Part of a small language model's weights.
Size: 16 layers, 4 heads of 64, MLP 704 SwiGLU, 13.2M parameters.
Architecture: RMSNorm before each block, biases on query, key and value, untied embeddings, normalized queries and keys, short convolutions.
Training: 363M tokens, 11078 steps.
Each number is 50 + 12 x the weight over its row's rms, rounded and kept within 0 to 99. Layers, rows and columns count from 0. The size before them is the row's rms in percent of the matrix's.

# q: layer 4 attention query, 256x256, rms 0.134, rows 0-52, columns 128-191
# k: layer 4 attention key, 256x256, rms 0.137, rows 0-51, columns 128-191
q0 050:33 32 74 54 55 44 46 41 38 56 50 40 41 48 50 13 49 42 44 55 48 44 60 50 49 54 31 44 62 44 39 57 51 43 53 52 61 54 32 54 63 31 39 36 49 47 32 54 50 55 43 55 43 53 29 51 47 53 76 35 61 46 27 44
k0 030:65 70 37 56 24 51 58 69 38 59 45 72 57 36 77 51 51 77 68 50 29 58 45 33 63 51 34 60 42 38 48 24 32 52 43 38 63 31 36 42 58 60 39 39 54 65 48 47 55 67 59 48 47 56 58 28 47 46 43 31 48 13 49 41
q1 113:58 55 39 63 50 57 60 35 59 34 53 60 50 39 39 99 40 54 53 48 45 47 35 58 68 42 75 57 46 51 68 48 60 61 53 47 46 54 81 46 36 84 49 66 41 42 60 55 47 46 53 36 65 51 61 49 55 51 41 40 50 61 65 49
k1 035:55 46 36 41 47 41 31 98 66 40 46 52 51 63 43 64 58 55 31 36 54 45 53 66 46 53 55 60 58 46 38 49 52 46 61 57 57 51 53 72 56 48 64 38 42 33 50 38 51 37 49 56 70 51 26 28 45 34 59 63 49 50 58 61
q2 056:51 31 66 45 65 42 58 60 40 48 39 55 49 61 60 28 36 46 44 33 44 64 55 58 58 37 42 42 39 43 49 47 37 56 56 63 58 39 42 50 57 42 50 34 63 58 59 69 60 48 29 56 32 40 70 64 59 51 74 26 39 47 57 44
k2 055:50 56 46 62 35 66 48 67 53 49 47 47 59 53 46 35 27 63 43 55 40 44 43 48 50 38 08 29 50 53 59 55 78 40 53 55 50 42 45 50 42 46 45 53 45 36 38 58 39 19 47 49 44 58 34 45 32 48 44 39 48 23 33 46
q3 072:58 50 48 72 41 61 48 51 57 48 48 62 63 32 51 88 54 49 67 46 48 59 40 47 61 57 69 47 39 71 49 39 49 52 70 62 54 38 66 58 44 74 51 72 56 42 69 54 67 55 45 44 75 34 67 58 62 57 41 27 45 58 59 53
k3 063:53 46 42 57 67 58 52 50 35 44 52 46 52 57 40 54 51 31 57 43 62 49 51 65 37 63 37 39 60 40 51 68 61 45 39 47 58 71 57 51 43 40 54 43 39 62 52 48 52 45 36 52 47 64 30 59 37 38 45 78 58 56 73 61
q4 105:64 57 38 42 42 44 43 52 38 38 48 46 49 57 60 10 52 60 38 70 63 47 37 47 29 44 34 48 47 57 44 46 54 41 58 52 65 51 40 46 49 25 55 34 50 61 53 58 52 51 50 59 59 44 43 60 57 45 52 56 66 49 51 40
k4 085:43 43 49 64 71 55 54 62 54 45 48 46 41 50 72 51 54 47 52 47 25 35 55 56 52 68 38 23 49 65 43 62 48 40 44 65 58 40 41 37 46 50 38 47 31 63 34 59 44 43 37 47 62 55 35 78 41 46 57 51 79 31 50 61
q5 085:57 63 43 63 39 63 32 50 47 50 45 42 45 43 52 52 37 52 38 39 46 51 58 62 58 52 66 59 30 57 44 53 66 47 51 62 72 44 55 53 31 59 55 27 40 51 64 48 59 56 42 48 81 53 56 56 59 52 29 49 50 38 63 55
k5 067:50 46 37 53 66 33 47 44 59 37 20 50 65 56 48 59 54 17 47 43 37 59 53 49 52 34 50 34 62 46 30 43 21 58 42 49 40 48 78 44 58 56 52 51 57 38 49 29 51 59 54 28 55 44 47 50 50 55 52 51 51 74 45 40
q6 081:41 36 49 63 49 42 59 61 41 57 45 58 43 37 65 37 54 53 42 43 74 53 43 53 57 66 35 60 50 61 46 30 29 58 42 43 25 41 50 48 55 40 47 53 55 42 34 47 35 41 48 30 35 50 52 43 36 55 55 43 42 43 26 53
k6 117:56 60 25 60 58 56 45 49 44 39 55 43 55 40 59 42 54 37 48 39 52 53 75 59 52 46 44 49 62 50 32 52 54 60 46 44 68 61 52 64 45 37 57 44 26 57 41 31 64 53 29 59 64 59 15 58 68 40 69 46 84 44 54 65
q7 107:51 72 67 52 48 34 37 67 43 53 43 44 42 50 56 31 69 47 40 67 62 62 33 45 37 49 30 51 37 38 37 53 62 39 37 48 52 40 29 24 62 30 59 32 49 58 55 53 55 56 57 38 53 46 53 42 53 59 47 51 47 49 44 53
k7 125:36 42 37 65 52 26 50 54 64 47 46 57 52 42 67 51 57 61 41 53 53 42 53 53 57 68 20 28 59 56 33 44 54 35 58 48 60 51 33 32 40 38 43 50 49 60 37 35 38 39 33 33 61 51 26 58 43 51 58 51 60 47 40 54
q8 099:62 57 59 56 67 63 34 43 54 46 65 45 42 15 65 83 52 58 73 44 63 39 43 45 65 45 38 75 36 63 46 60 42 49 43 48 20 59 90 59 50 61 37 66 60 34 61 61 60 69 52 51 55 35 57 67 73 54 51 67 62 53 56 47
k8 120:53 46 51 71 49 59 59 55 42 69 53 41 46 30 67 60 42 60 41 58 64 52 37 38 62 39 30 55 46 45 61 46 53 58 58 57 42 58 64 59 64 42 58 40 85 46 73 70 45 47 61 51 29 44 64 49 32 69 37 56 52 55 65 41
q9 095:55 51 47 30 54 73 55 70 41 41 49 45 73 52 45 61 32 64 56 45 57 45 32 49 84 45 78 40 34 36 48 49 29 65 52 43 54 43 68 19 49 68 48 62 26 47 59 64 48 41 57 42 70 43 73 51 42 24 35 43 42 51 60 52
k9 100:45 51 40 23 56 73 42 58 50 49 37 61 52 46 63 50 70 49 35 33 55 50 61 40 68 45 54 45 57 48 25 58 56 47 47 37 63 46 63 09 45 58 66 60 21 47 33 36 43 48 46 34 69 46 31 41 58 40 57 37 52 44 38 67
q10 107:46 31 31 42 40 66 53 66 75 38 60 21 41 53 62 76 56 57 61 39 42 48 42 61 36 67 79 40 61 44 53 45 43 73 54 54 59 43 63 49 39 61 49 53 44 34 60 60 52 66 59 51 34 32 46 65 45 46 49 65 50 54 38 69
k10 098:51 50 56 43 44 70 54 52 55 51 54 09 66 75 69 67 43 37 44 51 55 60 50 81 46 76 86 44 43 39 38 38 54 36 44 57 35 65 60 45 54 58 62 53 44 36 50 41 52 49 62 54 42 32 54 53 50 54 57 60 51 47 54 42
q11 099:44 47 58 31 56 65 65 43 50 51 61 61 54 62 50 33 58 36 31 49 62 43 67 66 47 48 69 49 52 49 47 55 37 37 37 46 57 38 21 73 51 41 51 55 48 60 47 40 37 29 52 78 14 34 60 50 52 40 68 28 41 61 34 61
k11 107:52 47 45 37 60 66 47 59 53 50 49 52 46 42 43 48 59 37 52 32 56 46 60 77 49 51 57 48 52 50 40 44 49 62 64 65 48 37 31 81 40 40 43 59 30 52 51 45 53 58 42 73 46 56 27 47 60 60 58 67 61 58 41 71
q12 105:61 66 52 49 42 48 37 57 55 53 68 17 24 30 44 34 56 55 50 56 42 64 56 38 57 49 36 34 37 61 27 67 50 40 45 70 55 47 51 26 53 38 48 44 55 64 40 49 49 59 52 29 07 43 42 55 40 50 60 25 70 46 50 56
k12 100:63 28 44 50 60 52 50 59 36 54 44 24 55 44 41 46 24 55 51 52 28 45 45 22 55 55 28 63 53 49 81 51 38 42 48 52 51 49 53 15 56 52 52 50 54 76 45 61 52 37 51 43 19 42 75 52 60 45 36 28 66 36 51 45
q13 107:56 59 52 63 58 37 55 62 50 57 39 25 64 52 60 34 63 59 45 48 40 44 50 49 65 48 38 49 37 61 24 39 61 60 65 56 41 33 86 54 48 39 52 39 41 41 52 40 37 38 50 55 49 59 60 55 58 58 39 37 57 45 43 09
k13 108:55 51 44 66 53 22 44 33 44 43 45 26 53 38 57 54 56 37 49 22 41 55 45 58 62 60 32 41 50 54 58 70 54 49 44 49 50 57 78 50 45 51 53 41 35 39 40 42 48 59 48 51 59 48 28 30 53 43 50 48 44 62 48 53
q14 101:56 64 65 61 34 63 44 50 54 44 46 42 60 62 64 55 45 51 47 44 52 53 34 72 49 51 70 57 36 45 68 59 29 66 81 61 42 22 77 57 58 45 42 59 46 61 46 44 57 54 29 39 53 53 23 49 48 20 56 32 45 50 51 56
k14 100:49 52 52 75 36 54 56 39 48 59 47 30 51 44 56 41 54 55 63 55 52 55 42 64 61 53 65 70 45 52 57 52 52 59 51 60 40 62 55 55 46 32 66 69 70 60 48 70 50 60 75 43 36 51 92 55 34 68 56 39 53 51 61 52
q15 102:64 48 49 49 62 50 46 28 47 60 32 56 47 65 32 50 40 62 46 39 43 36 47 35 63 44 58 46 51 49 58 74 63 46 31 61 38 55 78 43 52 61 42 53 29 48 45 47 63 41 54 18 36 43 37 52 53 36 67 51 66 47 59 44
k15 103:57 26 50 51 56 42 48 49 62 61 50 56 40 58 40 39 61 49 49 42 57 44 34 14 53 40 58 65 34 37 43 20 40 43 57 50 24 41 54 47 45 60 54 51 52 44 53 52 72 45 60 02 44 49 55 52 33 53 35 54 55 58 54 57
q16 094:72 40 40 50 38 61 52 61 41 48 62 70 72 59 54 42 61 64 66 38 42 45 49 55 52 84 39 50 52 45 36 49 49 45 42 43 52 51 41 60 47 46 55 36 09 25 49 35 59 44 58 52 34 31 37 41 63 55 49 55 75 74 54 59
k16 096:44 66 40 45 68 71 59 34 51 40 41 71 43 63 65 45 64 43 32 51 50 43 71 72 54 78 33 53 50 45 48 67 58 47 50 54 57 63 53 71 41 49 67 24 25 36 53 50 61 62 36 42 48 52 58 47 55 39 59 43 75 62 52 44
q17 099:28 69 33 29 65 40 38 65 47 45 42 46 56 81 62 70 33 63 59 24 66 53 28 61 41 48 62 49 43 60 35 51 62 69 39 40 57 64 35 50 63 64 70 55 57 61 34 67 55 72 34 53 59 47 49 52 53 53 38 55 57 49 37 45
k17 107:69 50 67 15 49 26 59 39 43 50 53 44 38 72 75 64 54 42 44 45 80 55 63 69 37 49 61 49 54 34 53 45 47 59 61 36 44 57 35 54 45 45 31 63 63 51 55 27 49 46 56 25 52 53 50 42 43 50 45 47 44 48 39 39
q18 096:69 43 40 32 53 66 44 62 53 63 39 50 29 24 51 33 65 48 68 68 41 46 25 69 21 35 49 44 49 39 65 46 30 57 31 25 51 54 49 22 44 43 41 42 74 59 41 47 50 62 46 62 38 43 52 61 51 48 35 51 61 46 61 59
k18 102:49 61 42 59 58 76 57 51 40 51 53 53 55 33 43 46 36 64 56 72 31 57 48 91 25 19 57 64 60 42 53 58 66 57 60 45 51 39 57 17 53 32 71 35 69 65 59 60 63 47 51 61 40 53 45 44 51 64 49 47 77 48 55 44
q19 094:51 55 48 66 34 35 48 42 45 28 63 30 69 61 72 69 53 49 81 57 24 47 60 32 31 46 66 65 59 73 61 56 47 51 70 50 60 32 56 74 50 37 61 73 44 51 41 43 47 46 41 28 52 47 43 70 46 67 53 76 46 53 33 60
k19 105:46 51 52 61 41 58 50 44 58 45 66 16 44 64 91 47 49 49 48 50 38 48 48 28 39 59 55 44 51 59 45 45 52 63 41 59 46 54 61 79 47 34 51 52 43 48 48 60 49 53 36 26 68 50 50 59 52 31 65 69 61 55 53 49
q20 114:54 44 61 32 33 55 55 37 45 42 55 38 34 46 61 22 75 48 60 55 49 43 59 45 45 54 33 48 56 43 53 36 57 38 59 50 55 49 33 46 60 49 44 65 57 61 44 57 50 43 67 28 35 71 68 53 40 45 67 47 39 56 37 62
k20 088:43 45 38 26 52 62 48 54 54 56 51 34 56 38 53 58 35 34 52 42 48 43 60 56 43 62 31 49 52 50 57 49 53 67 49 44 57 44 51 40 37 35 69 60 45 45 59 25 57 50 40 25 39 53 35 49 47 60 56 71 25 47 46 53
q21 099:62 57 61 52 51 66 62 44 37 48 41 58 49 53 37 62 31 44 43 87 51 61 33 65 49 58 52 50 50 67 54 56 51 55 43 52 43 35 36 70 56 56 40 58 68 52 48 53 58 47 46 23 49 58 47 60 60 45 52 52 53 46 44 55
k21 097:40 36 36 35 41 56 39 44 53 49 46 49 42 58 55 54 59 57 36 75 47 31 49 52 36 57 66 45 56 57 32 44 40 38 51 43 56 43 31 61 48 65 42 65 61 57 47 41 42 60 45 31 46 41 41 64 55 50 62 54 69 34 50 52
q22 102:47 47 63 28 20 45 40 41 41 49 63 62 56 30 59 35 48 43 34 32 50 48 57 60 69 44 55 65 65 33 50 41 56 60 68 48 54 56 42 47 70 59 47 45 63 86 80 49 44 53 41 49 58 37 29 58 50 45 41 50 60 47 56 55
k22 097:45 47 34 44 33 48 60 62 61 65 50 57 48 39 59 23 57 58 52 43 51 45 41 53 74 35 33 39 52 59 49 54 52 43 52 71 43 49 33 48 55 56 51 26 78 85 68 57 45 68 66 36 51 63 63 37 43 46 61 54 65 66 58 63
q23 102:53 54 57 38 43 23 68 50 40 63 65 52 37 48 33 44 58 35 46 43 38 46 53 46 19 45 56 42 55 69 55 52 37 57 62 49 50 43 26 41 59 44 42 47 46 70 61 46 40 47 32 28 36 52 43 49 26 46 65 54 50 49 29 56
k23 100:59 62 32 29 31 21 50 55 42 41 47 77 54 21 26 75 53 45 48 38 49 53 29 48 34 38 63 49 42 39 44 29 55 50 49 45 34 51 36 67 50 51 52 67 41 73 67 44 51 72 62 04 55 40 51 54 58 56 48 56 56 51 60 64
q24 108:46 41 52 56 44 34 56 35 54 56 28 56 47 41 06 54 48 51 45 55 55 47 32 61 62 66 65 49 43 65 56 57 60 64 52 52 37 66 60 41 38 63 67 57 59 45 63 66 54 58 57 65 59 56 31 48 38 40 35 39 42 39 67 72
k24 101:51 59 50 53 40 41 50 66 49 35 57 44 49 47 04 22 57 51 57 42 54 35 47 69 49 52 52 61 39 42 48 48 44 42 53 56 57 59 72 48 62 48 60 55 75 43 59 56 62 52 36 77 34 42 77 72 42 45 45 34 48 46 41 42
q25 100:51 48 51 60 64 44 46 39 48 48 43 81 29 55 67 27 53 63 47 55 29 37 56 49 55 67 49 41 54 50 43 51 55 71 58 58 41 49 19 54 65 40 56 47 51 53 49 53 57 65 55 44 52 60 65 45 37 39 41 44 59 36 32 59
k25 097:50 38 33 72 75 48 58 51 46 40 58 92 55 40 51 45 62 50 42 43 29 59 57 54 57 77 63 43 53 48 49 49 46 61 35 39 56 72 29 51 26 61 48 56 50 50 46 34 35 44 62 38 47 60 34 44 56 53 48 54 65 57 56 40
q26 118:54 35 70 57 59 45 60 56 49 57 51 56 57 47 79 00 62 44 57 50 48 37 55 32 27 53 53 50 63 39 39 46 44 56 64 52 46 46 29 59 53 29 57 43 35 53 55 49 45 40 44 81 49 52 44 61 36 51 50 68 57 53 28 56
k26 086:49 63 35 38 48 45 47 49 44 41 60 77 40 38 74 37 33 47 54 43 39 52 50 46 40 58 57 44 43 57 67 65 51 61 37 56 52 40 44 62 50 49 49 66 35 44 66 47 56 73 60 87 55 48 48 51 51 49 66 81 46 60 53 60
q27 101:49 46 40 62 45 60 34 49 43 33 37 27 38 74 54 24 48 52 42 50 57 65 48 44 63 58 39 35 40 67 51 28 55 54 63 51 38 50 55 56 55 42 48 49 23 62 37 55 30 46 34 58 39 31 52 54 61 49 41 47 32 66 65 68
k27 102:41 56 35 64 50 69 64 53 43 49 54 20 59 75 45 45 70 52 55 36 59 34 60 33 67 50 47 51 51 55 42 61 47 66 36 28 50 59 57 67 38 24 68 51 22 73 46 35 50 53 58 38 55 47 31 55 51 50 37 37 40 50 48 58
q28 105:59 42 59 73 44 51 47 51 35 33 50 33 59 60 63 71 54 50 41 62 86 31 42 53 52 34 35 68 27 58 30 51 50 54 52 63 45 48 65 37 36 47 49 63 40 56 52 56 54 40 57 52 61 51 72 41 57 79 37 31 29 46 59 48
k28 105:55 63 61 54 40 51 44 51 37 53 39 25 52 36 61 77 40 62 46 49 80 78 45 68 43 34 33 52 46 58 67 51 38 45 63 45 57 64 66 49 68 37 40 58 47 53 43 56 55 41 39 50 57 48 43 37 40 37 42 22 44 40 54 54
q29 091:55 57 49 62 53 33 53 60 68 48 57 35 42 55 56 56 40 56 53 69 48 60 22 53 55 66 54 50 46 50 59 44 57 47 51 56 58 51 76 41 38 59 41 44 12 48 55 43 60 53 39 47 48 38 64 44 47 47 40 48 36 42 40 57
k29 107:48 62 69 67 64 38 55 49 39 56 47 25 51 55 53 28 41 58 50 62 29 58 44 42 64 51 55 54 46 46 63 58 44 49 41 51 29 43 65 51 58 59 45 61 33 42 46 62 58 43 77 48 24 47 72 54 59 73 44 33 41 39 42 46
q30 100:52 62 46 38 25 56 46 46 64 50 72 47 18 54 64 52 68 63 41 59 48 50 40 83 49 60 31 67 41 63 68 57 66 58 43 55 51 68 67 35 41 49 37 56 47 79 43 39 42 65 54 44 47 66 45 49 49 42 44 69 64 44 53 75
k30 114:39 55 37 43 50 66 59 65 41 43 50 31 59 38 69 62 53 55 52 48 51 41 60 91 43 53 20 51 50 54 26 48 51 56 55 52 52 52 79 45 47 41 61 45 49 57 55 39 58 54 45 43 50 52 37 51 35 50 54 63 78 54 52 50
q31 098:46 40 51 35 65 37 42 47 55 73 33 40 45 34 64 28 54 66 37 72 69 60 61 50 40 68 45 55 49 40 56 39 52 35 69 49 45 36 38 26 71 52 33 44 45 54 36 36 59 77 47 56 45 53 43 53 49 47 39 48 31 42 37 65
k31 104:53 45 43 44 61 38 56 57 47 25 53 34 47 37 51 30 72 54 54 65 63 44 56 65 49 62 41 56 53 43 55 55 61 54 45 52 53 49 42 25 30 49 57 50 38 39 57 50 44 49 58 60 38 60 41 41 41 41 59 45 35 46 63 53
q32 097:52 40 46 53 52 72 44 54 65 38 41 57 38 59 69 46 36 39 79 44 15 47 52 38 60 52 40 47 51 67 29 64 61 42 52 63 58 48 56 57 29 39 40 41 30 48 35 57 56 35 66 37 68 63 36 62 42 58 26 71 65 50 56 41
k32 099:56 43 56 43 48 63 53 47 45 62 38 61 61 58 77 61 35 52 40 58 24 60 58 36 47 61 39 58 41 56 70 59 43 50 38 51 68 59 48 50 57 63 45 55 36 45 29 52 54 57 39 51 51 45 67 65 66 41 48 87 56 51 42 54
q33 096:37 54 60 45 42 57 42 44 51 59 46 38 51 67 49 39 57 38 43 25 57 40 56 51 44 44 22 51 57 71 71 52 31 67 61 57 73 54 48 65 62 53 41 54 67 39 48 54 44 59 45 68 79 51 58 38 35 25 68 52 53 47 66 50
k33 098:55 57 53 39 43 59 52 35 48 63 62 49 55 55 50 48 45 58 70 45 59 52 40 43 60 51 27 50 36 45 59 50 73 59 31 31 44 44 41 90 65 45 45 59 71 44 54 52 60 49 64 63 64 38 62 51 50 70 65 48 48 52 49 57
q34 094:63 61 56 58 57 37 46 41 43 37 48 44 25 42 57 48 39 40 47 56 70 52 55 28 75 68 63 54 64 73 48 49 59 50 65 43 33 52 39 49 48 66 58 53 43 57 47 44 75 45 51 36 53 55 55 49 51 62 52 22 24 53 20 41
k34 102:43 48 45 58 37 47 63 48 54 47 50 54 50 49 62 44 52 51 55 52 74 60 41 47 83 34 87 54 41 49 61 56 39 48 56 44 58 66 50 51 46 77 54 57 45 43 50 49 47 48 43 31 49 50 44 62 58 57 51 10 34 62 54 52
q35 106:29 45 51 49 51 32 62 49 62 47 44 76 36 54 25 80 47 58 50 75 52 35 48 41 63 53 52 51 60 28 65 58 58 51 54 43 34 70 43 21 62 62 61 49 49 38 37 42 60 48 62 54 41 37 66 59 43 43 39 61 37 77 59 55
k35 100:45 56 54 54 41 53 49 40 35 43 44 83 35 39 63 74 44 50 49 59 56 67 56 33 76 37 38 47 50 35 45 38 70 46 51 50 61 56 58 29 41 65 50 53 35 45 54 45 56 43 41 63 42 44 36 52 55 70 47 54 58 63 63 40
q36 077:58 49 70 53 56 31 50 46 56 53 39 58 54 57 52 19 69 38 26 48 90 51 58 43 41 63 47 50 52 29 56 38 44 69 52 43 58 49 33 33 68 43 60 49 52 36 53 67 46 52 52 55 58 57 75 44 54 61 54 37 41 52 37 57
k36 117:43 46 27 62 63 44 57 42 42 45 48 51 39 61 39 32 71 48 68 41 77 40 74 48 46 52 40 49 63 47 24 52 61 54 48 50 59 42 34 34 22 41 63 56 38 43 49 33 54 43 45 51 73 57 16 32 56 54 60 42 51 46 47 54
q37 100:47 41 45 70 66 41 49 65 49 37 38 33 47 42 37 26 45 50 33 45 49 60 39 46 54 35 42 65 63 62 53 47 34 55 49 70 69 31 71 68 50 44 58 46 44 48 39 39 57 47 36 49 49 43 33 31 25 54 66 47 51 42 57 54
k37 102:54 26 41 79 53 40 43 35 51 52 52 45 57 53 35 54 44 52 71 60 34 43 60 46 65 49 40 69 53 49 65 48 55 59 52 20 45 54 51 71 55 44 61 37 38 56 45 63 46 49 66 65 50 47 54 62 59 58 59 42 51 47 43 52
q38 108:57 46 60 49 33 53 42 48 51 41 45 39 34 43 49 78 37 65 47 34 61 65 48 55 53 42 29 52 35 50 70 42 52 51 57 53 35 50 65 46 48 70 56 57 69 59 58 42 40 34 54 60 51 39 40 47 48 42 52 65 46 61 51 51
k38 101:44 48 40 76 28 52 53 51 51 63 46 31 50 49 65 54 49 61 45 46 49 49 53 60 39 33 43 61 57 53 52 57 58 52 39 41 62 58 63 56 42 80 50 52 82 52 34 55 56 53 56 59 48 59 52 52 54 66 54 65 54 54 50 45
q39 107:46 68 71 70 51 52 40 61 37 57 63 50 67 51 55 44 47 69 45 31 55 46 36 42 79 59 22 55 44 47 66 36 61 43 59 51 48 53 60 73 54 43 63 47 41 46 59 62 51 46 49 70 59 47 77 47 62 31 57 56 47 60 43 39
k39 102:44 44 55 67 47 50 60 54 47 47 43 43 47 61 67 33 57 55 57 45 55 50 59 28 84 53 23 41 61 46 33 47 51 56 56 41 46 47 43 73 43 44 58 57 46 54 47 56 44 43 55 67 53 61 36 61 42 76 57 45 55 51 63 66
q40 093:51 40 56 60 54 46 46 46 58 41 41 52 44 41 65 49 40 49 58 43 69 49 48 39 64 66 70 59 72 58 50 42 43 54 53 47 37 60 34 35 49 50 49 56 80 67 50 55 43 50 61 60 79 63 39 46 30 51 65 42 43 38 46 43
k40 100:63 46 64 68 40 56 67 52 60 64 55 56 54 36 79 29 39 44 29 63 72 56 46 42 68 57 90 63 47 61 58 45 62 48 51 47 61 55 32 38 65 50 55 60 71 58 45 50 55 53 57 76 59 45 72 45 52 66 52 50 38 40 69 29
q41 106:48 33 58 44 35 24 55 57 55 65 48 44 44 44 52 35 59 52 47 38 38 40 51 55 33 51 29 38 42 35 30 40 45 36 50 50 51 45 41 35 57 42 30 40 66 60 39 36 36 58 57 31 50 52 32 45 54 56 51 35 72 54 44 51
k41 098:49 58 55 63 64 27 66 46 51 50 52 52 51 38 55 65 58 47 53 35 23 57 42 82 40 62 22 46 62 56 65 58 62 60 49 54 58 50 68 36 40 62 61 45 52 46 33 53 62 42 44 24 48 65 47 44 53 37 65 46 88 47 64 56
q42 108:30 46 50 55 47 56 46 46 47 56 56 33 49 95 44 29 68 47 45 57 62 41 66 31 61 61 58 47 42 57 45 35 27 49 45 49 56 42 36 49 63 45 48 51 65 39 50 46 39 72 39 71 52 67 54 68 34 72 38 61 91 50 26 51
k42 099:49 50 60 49 42 49 56 51 58 59 48 39 59 98 34 54 43 43 56 60 74 49 47 29 74 57 67 48 54 37 53 38 54 59 51 56 43 46 23 31 59 63 52 46 62 41 70 33 48 54 68 83 62 56 39 50 48 60 60 56 71 64 60 50
q43 103:54 57 35 57 43 52 66 45 58 42 56 56 44 58 56 37 36 45 52 42 75 52 38 49 31 54 51 45 56 39 51 50 31 59 60 63 37 68 76 60 46 41 49 55 75 48 53 53 53 42 48 37 55 31 49 65 47 38 27 39 52 67 50 73
k43 107:63 25 54 61 52 57 61 37 61 50 39 50 59 69 61 35 40 58 58 49 67 52 43 49 28 65 55 57 65 34 63 58 53 57 59 51 69 58 75 66 57 44 53 55 75 55 58 62 33 41 54 34 47 51 57 61 62 53 43 15 72 59 65 42
q44 101:41 49 73 54 58 24 51 59 20 48 55 34 53 67 45 27 73 45 37 53 54 61 53 72 47 56 40 41 42 36 43 53 59 46 53 49 53 47 38 62 49 52 51 40 55 42 59 46 57 62 41 51 45 62 47 47 49 62 30 44 46 35 54 46
k44 094:64 43 53 46 51 34 42 39 66 60 64 29 43 57 48 42 47 52 61 59 47 43 51 67 54 64 47 42 49 48 69 46 35 65 55 54 33 43 50 70 54 60 40 29 62 35 48 77 43 46 62 48 38 48 56 42 46 37 34 48 36 32 55 42
q45 121:40 62 38 32 59 42 40 55 53 51 61 47 47 44 76 20 33 43 40 66 65 77 48 54 57 39 43 61 58 43 39 47 55 34 42 41 41 70 48 40 30 28 64 54 62 49 34 50 40 27 57 47 32 51 44 56 62 43 46 32 37 71 50 52
k45 098:52 44 49 21 66 54 61 45 52 47 45 38 48 57 79 40 55 52 53 40 45 31 52 57 64 50 51 44 57 56 80 49 51 62 59 64 37 42 66 32 62 56 39 47 57 36 43 56 59 47 44 42 27 53 59 62 46 60 31 22 44 55 61 46
q46 103:56 46 32 50 47 37 59 50 52 37 48 83 58 55 50 37 49 53 49 58 61 46 59 76 44 56 44 33 58 48 39 59 58 56 51 48 46 67 52 37 30 40 49 63 47 54 31 65 51 33 60 63 51 56 72 66 43 58 43 75 70 33 28 40
k46 110:45 46 70 53 51 28 48 40 46 54 54 94 37 54 38 18 31 61 43 53 55 46 33 75 31 73 42 52 60 54 68 49 44 49 47 53 42 56 50 35 71 30 41 56 46 60 54 54 62 50 32 71 34 49 49 66 52 44 48 86 61 40 54 45
q47 097:43 51 61 60 26 62 45 46 27 60 40 55 51 45 50 42 59 46 63 50 36 46 46 60 55 54 47 32 60 48 42 52 56 39 49 48 66 47 52 48 56 48 46 58 63 34 63 67 52 55 45 58 31 42 70 46 48 38 51 41 48 28 34 41
k47 118:53 45 62 58 49 60 53 48 46 50 49 60 53 33 57 41 51 63 55 55 36 58 42 55 55 39 47 48 64 51 64 50 41 54 52 54 49 41 57 50 70 46 54 68 49 42 53 58 55 48 59 72 32 46 47 47 57 67 59 52 61 34 51 47
q48 096:56 35 69 67 55 43 76 38 41 46 56 65 42 51 72 35 66 49 49 64 55 64 51 38 58 37 48 50 49 53 35 60 69 33 39 34 43 52 42 93 59 57 53 42 46 73 53 51 54 48 57 68 55 53 66 33 50 48 55 46 30 49 27 46
k48 103:28 63 44 71 42 42 37 54 58 48 37 73 45 56 65 46 54 53 47 51 60 27 58 51 69 52 40 36 45 59 40 48 44 48 66 40 57 47 56 98 47 74 63 52 45 65 43 49 33 56 40 63 51 50 18 52 39 43 55 49 27 58 51 61
q49 096:36 32 61 63 38 68 60 40 51 54 46 73 21 87 50 52 59 32 34 58 49 38 51 56 59 66 81 66 61 53 41 40 62 64 45 46 32 40 36 50 59 46 54 45 50 48 46 43 66 51 48 52 64 41 29 47 40 45 53 71 55 42 54 62
k49 103:42 51 51 81 45 69 33 51 31 60 50 88 58 67 44 64 54 58 43 63 63 56 42 51 55 66 90 53 37 45 75 37 43 41 57 60 48 51 56 47 54 49 56 50 54 49 44 60 55 62 65 59 62 62 68 52 57 63 51 72 46 39 54 67
q50 115:50 61 51 49 35 74 47 57 66 54 48 75 53 24 49 78 53 32 60 30 46 66 49 40 38 43 32 56 37 57 71 58 58 43 57 55 48 47 61 43 60 70 57 45 52 34 59 49 68 52 41 76 40 59 25 59 54 33 40 68 39 54 37 41
k50 094:60 58 57 42 53 67 37 49 47 52 72 80 57 27 53 57 50 49 73 48 49 37 44 26 33 50 18 49 48 46 37 39 37 22 39 61 37 55 67 36 59 49 47 48 68 52 50 47 27 58 72 98 43 61 69 53 50 55 56 56 30 36 51 49
q51 097:45 77 46 35 68 80 49 51 30 46 40 37 59 47 50 42 53 72 58 31 65 36 54 33 49 60 39 53 53 49 49 54 49 27 56 25 44 55 30 65 76 53 50 60 40 60 51 30 36 56 52 32 45 49 44 51 49 47 41 51 45 65 57 71
k51 106:49 43 54 35 70 80 54 53 55 53 44 37 37 48 50 40 26 41 64 38 72 55 30 31 62 66 38 58 53 33 69 49 45 48 59 62 56 56 46 69 48 53 45 47 43 66 56 71 60 39 58 52 45 45 73 47 43 42 34 45 57 56 66 46
q52 099:50 50 48 35 49 56 31 45 21 54 50 73 55 15 56 60 59 23 45 49 46 55 64 25 62 59 30 63 51 50 45 41 61 48 42 32 41 41 84 55 51 38 49 41 50 47 49 41 50 48 52 74 73 52 22 48 59 45 46 53 62 52 58 79